Weights of a small transformer language model.
Size: 12 layers, 4 heads of 64 (2 for keys and values), MLP 704 SwiGLU, vocabulary 2048, 9.38M parameters.
Architecture: RMSNorm before each block, rotary positions.
Each number is 500 + 25 x the weight over the matrix's rms, rounded and kept within 0 to 999. Layers, rows and columns count from 0. Numbers have three digits each.

# layer 4 MLP down (transposed), 704x256, rms 0.132, rows 204-218, columns 0-63
490520472487507514475514506506508517537535515505466503461504484528502489512488497503540552510502492503510506508475501509503490515534496513476496539502473492519520485494493516501506503484530492
502491569471506467530531544506480471462499481488473512497477521494516518479505485511434510531468487474476523474514545415497480497495501513492539486481531515490456544498483503509497507546504519
506510533523460523512468518518507541503496494485475544490478533484475471441496540538491501530549506498501494495478434459466476533486523513539516510517486517541457513476474503470550476510463490
497474518491502486510467515499529505484483471505525498505453494495451492429535495537499500554510486519484487462476519471439539482518486483520507472486494488494479534519521493467482480455517506
526497495521540476499503547524499466529488485525496510532426496481542478483501524549494507447488486533467493498522478475473478473512475504518466478493528543508508494495492500505487487438469525
520488486512467496504484482475432496485441500468502474516542476493562526502475524465546482511524524493514480525508489520528446511501509489485507467497547550474489515489498462495534486467501486
519509528489533508499493492497480482501459529520443544534534502511492477525483523542496500521469500456548483534510517543518527469514452493500477515483456494488501524502503469537525498477495543
523478501470480525491419527484457492522462461554520460475489494509481469520520535536474496430491536526499459511515527468480497483488495502510505478499509539521460487488523529482477505454455488
447474503485501529486520506502460536469509484479550543490497528490505508478459454518501435515473459481459501472481516479455492506479520496506470492499454515484526485521537509492539472535489450
476517562472498472486484484535578491480500528530488522492459530530522468532475521530518518503498516491541488504558440420558546508470477495506514497490502517545500458507517510473505448540507525
520516497518473496486460484517523517549439584500502516490514487490483473554534488498528473504505452553477504471491520533495455502524510502490468527503508519462486547511512551526531514526501530
499479551505510526508495496493488473500484509451520516503529464513466522499518485492539484488444545508515455486457498501533536442487505506481486513470528480504493530506527534531481516536496499
512519485497530516489554485513488464494530502484485512465475499508488511513493459494494537528529471481495492490493538528515459503521475526490491469526518492516479538493480484534477525506476475
538458524504528488532522544459501484488465539510536492502483465499514458523491474482464470478470521505506454538500486543493479486533491513479446469460524526512500496475506470486517527502473517
553501482528531516489542506500540514532525492466497504499454454482499473500514478506491496529522527509493473539477513458478509491493504467481482463509503520479521479483524460514510465496512465
# layer 4 MLP gate, 704x256, rms 0.144, rows 205-218, columns 0-63
483478525465534493501500506484499522479488511460538522512514515500495506524535483503501523504533535486518517546481513485513470483504489467544498544460483460461453479468483506490450526476519481
470467535526528510469517492513505486499537557480493471445531464473491464491491519466482514455484485480505530515525478475507499545520482514483499479475482476490583444492574480519517486513461512
500488463500506502494528465515501474508477496488503471521522490516521505512533543466504462495490503449500481498536475538480492491474497510467455569490476458515457518481550512508501469507497496
513502478524516506475515523471511493490517496501509493489479524477472495528523505492490515510513547484530475482486496509500514474509498471515508492567529512487483530510500487490510462504493526
553514493485502501495457491496482491490512506493482494500489525511496490512497494500491471531523510521522494475536502539494483499462489525537461473535437474493529537515525501479492477452483478
503506505500467540508501511497506507455492463513510470490476489521512517481491478496477505504491486517516521493483529531502525510471445503531474552507505517484509445509536453506513482499501481
495507468553504538472462501470468493519459515600479490466521471496491509514520496509471515456522510544505490532477492506507501505468457504500496456507468519517505479505460502500460500507466484
507500500502555476514536541501531520483516491508470445496492457491442471473540547457498484495497485498504497484503541549491483503483468481490490492498498462469491455513471492499478454500493465
476497519476495493527489487521490477492479521481507458493513468499562500448487531530517507520505461441475555515487445483506476468490518509517516507482506515531529525407531499509552527516456476
506510463515511488519507499565516550524513508504534521502469447498482504489519484510480492528469459496537487501499530460506492474506496489460515488471437519515512507487510474488512501532481501
512519489499498464517466481514474492502483497493523499552471520579529491484503518528535488486463487475496511453529507521473507465495477507493519511487486503485525511486503491478516540497483508
457505480467532467452450500517515512505536517451475508503470509515511544496515472490506488477459493492518506479510503519517454458464507511502459506497487498504501484459524514485521484528494499
485505514458495522444473495509492492535499509505468484482514501477495480487495514495474474480515499494484492509485532480498492511522473505530476513515540495486522493534479472552514496497514483
464527513481510501477487500483476523481519557535532449477519500515514503487519517515542518456432433487549534519518528524479544471491527452525505464522476493537509472547456511499503521501485537
# layer 4 MLP up, 704x256, rms 0.145, rows 205-218, columns 0-63
506530495478507546542505485482512502503536496494492499534480488512524485474456517513461501535467503471503459499541495526496503500486502538479472499478485490460492479474520480475571477549494532
501468536496498454494500499467521495451527487509501529443463490547492497510547499545472463510530488520510491548527480525510502509479510519537527532472471448503517503547509518466554498510518450
547450490553509487500515467478503467478486499455493493455509505508483522551510468505498529499552485518535492506460517527444474460460473463512545525424509523501512492488476497482477551516467512
495469511453509527487520517527497483496487472528445483494468487484520537496507514464516503483485491486469498504527480490533536499479551532511549488493473496529474510477512441494484485522532467
477516542518501459504506471485456473502460517512511566465489473488450477542488540508543503498469512503545518554525488435478473540549511460506485467506518500495511551537483460541501520490486547
485535519527501518503535521456507486520518485502467503519538526482482514524500485519457467498532515519529509486529523504502483513522545497442522480546462506521501472508533471482528523491491464
505478462475488464524499470496518463513498489490491487477505540490482509500499492506516504496507466496534518509504464501534440498495485461520526530470535503463521495586477497575485511531543484
474514503516500489499522478475519504514462520519467506511511467527478537531496468477518503476504475476532481503517500526470516499478489476527463495481500492493538529490527509522516510456522489
521493507551492514487543531500489468460534504502478509503487482556531502493496496494505512491506445525499480509524487506481526479491522519504515531450467473495513518536514484514515510497485487
466475473485486486452497516540472486482507498482504476508454467508458490488493540521511496493490497519512490481522544507487522456508529476510493486500508513471521519512529466446503494437482477
495506545501464494477479490487445526513505499513518484486512513532544473484503537492515511469461497489511492506479469493489515507504510527496529387513515512520497517506543459532465522535541523
520497525517525549493506503506485479499477475539491513464518478533481490500521499503525528500499508487481478513490508514459534504536494494494521483497492543517471527541468467525461491517481501
567479520505502537520496479509477485484474499513509507516494498521506501498548507478446511511532530509498474533537519488475486468518491499502497502482457505504532506525535463505502511486488515
554455505548469510466497507518503479515467505525534527501456564516486510468547526493504491526518445494475501472483465486509472527497503561532516448535501489479523494491512499477492481514474473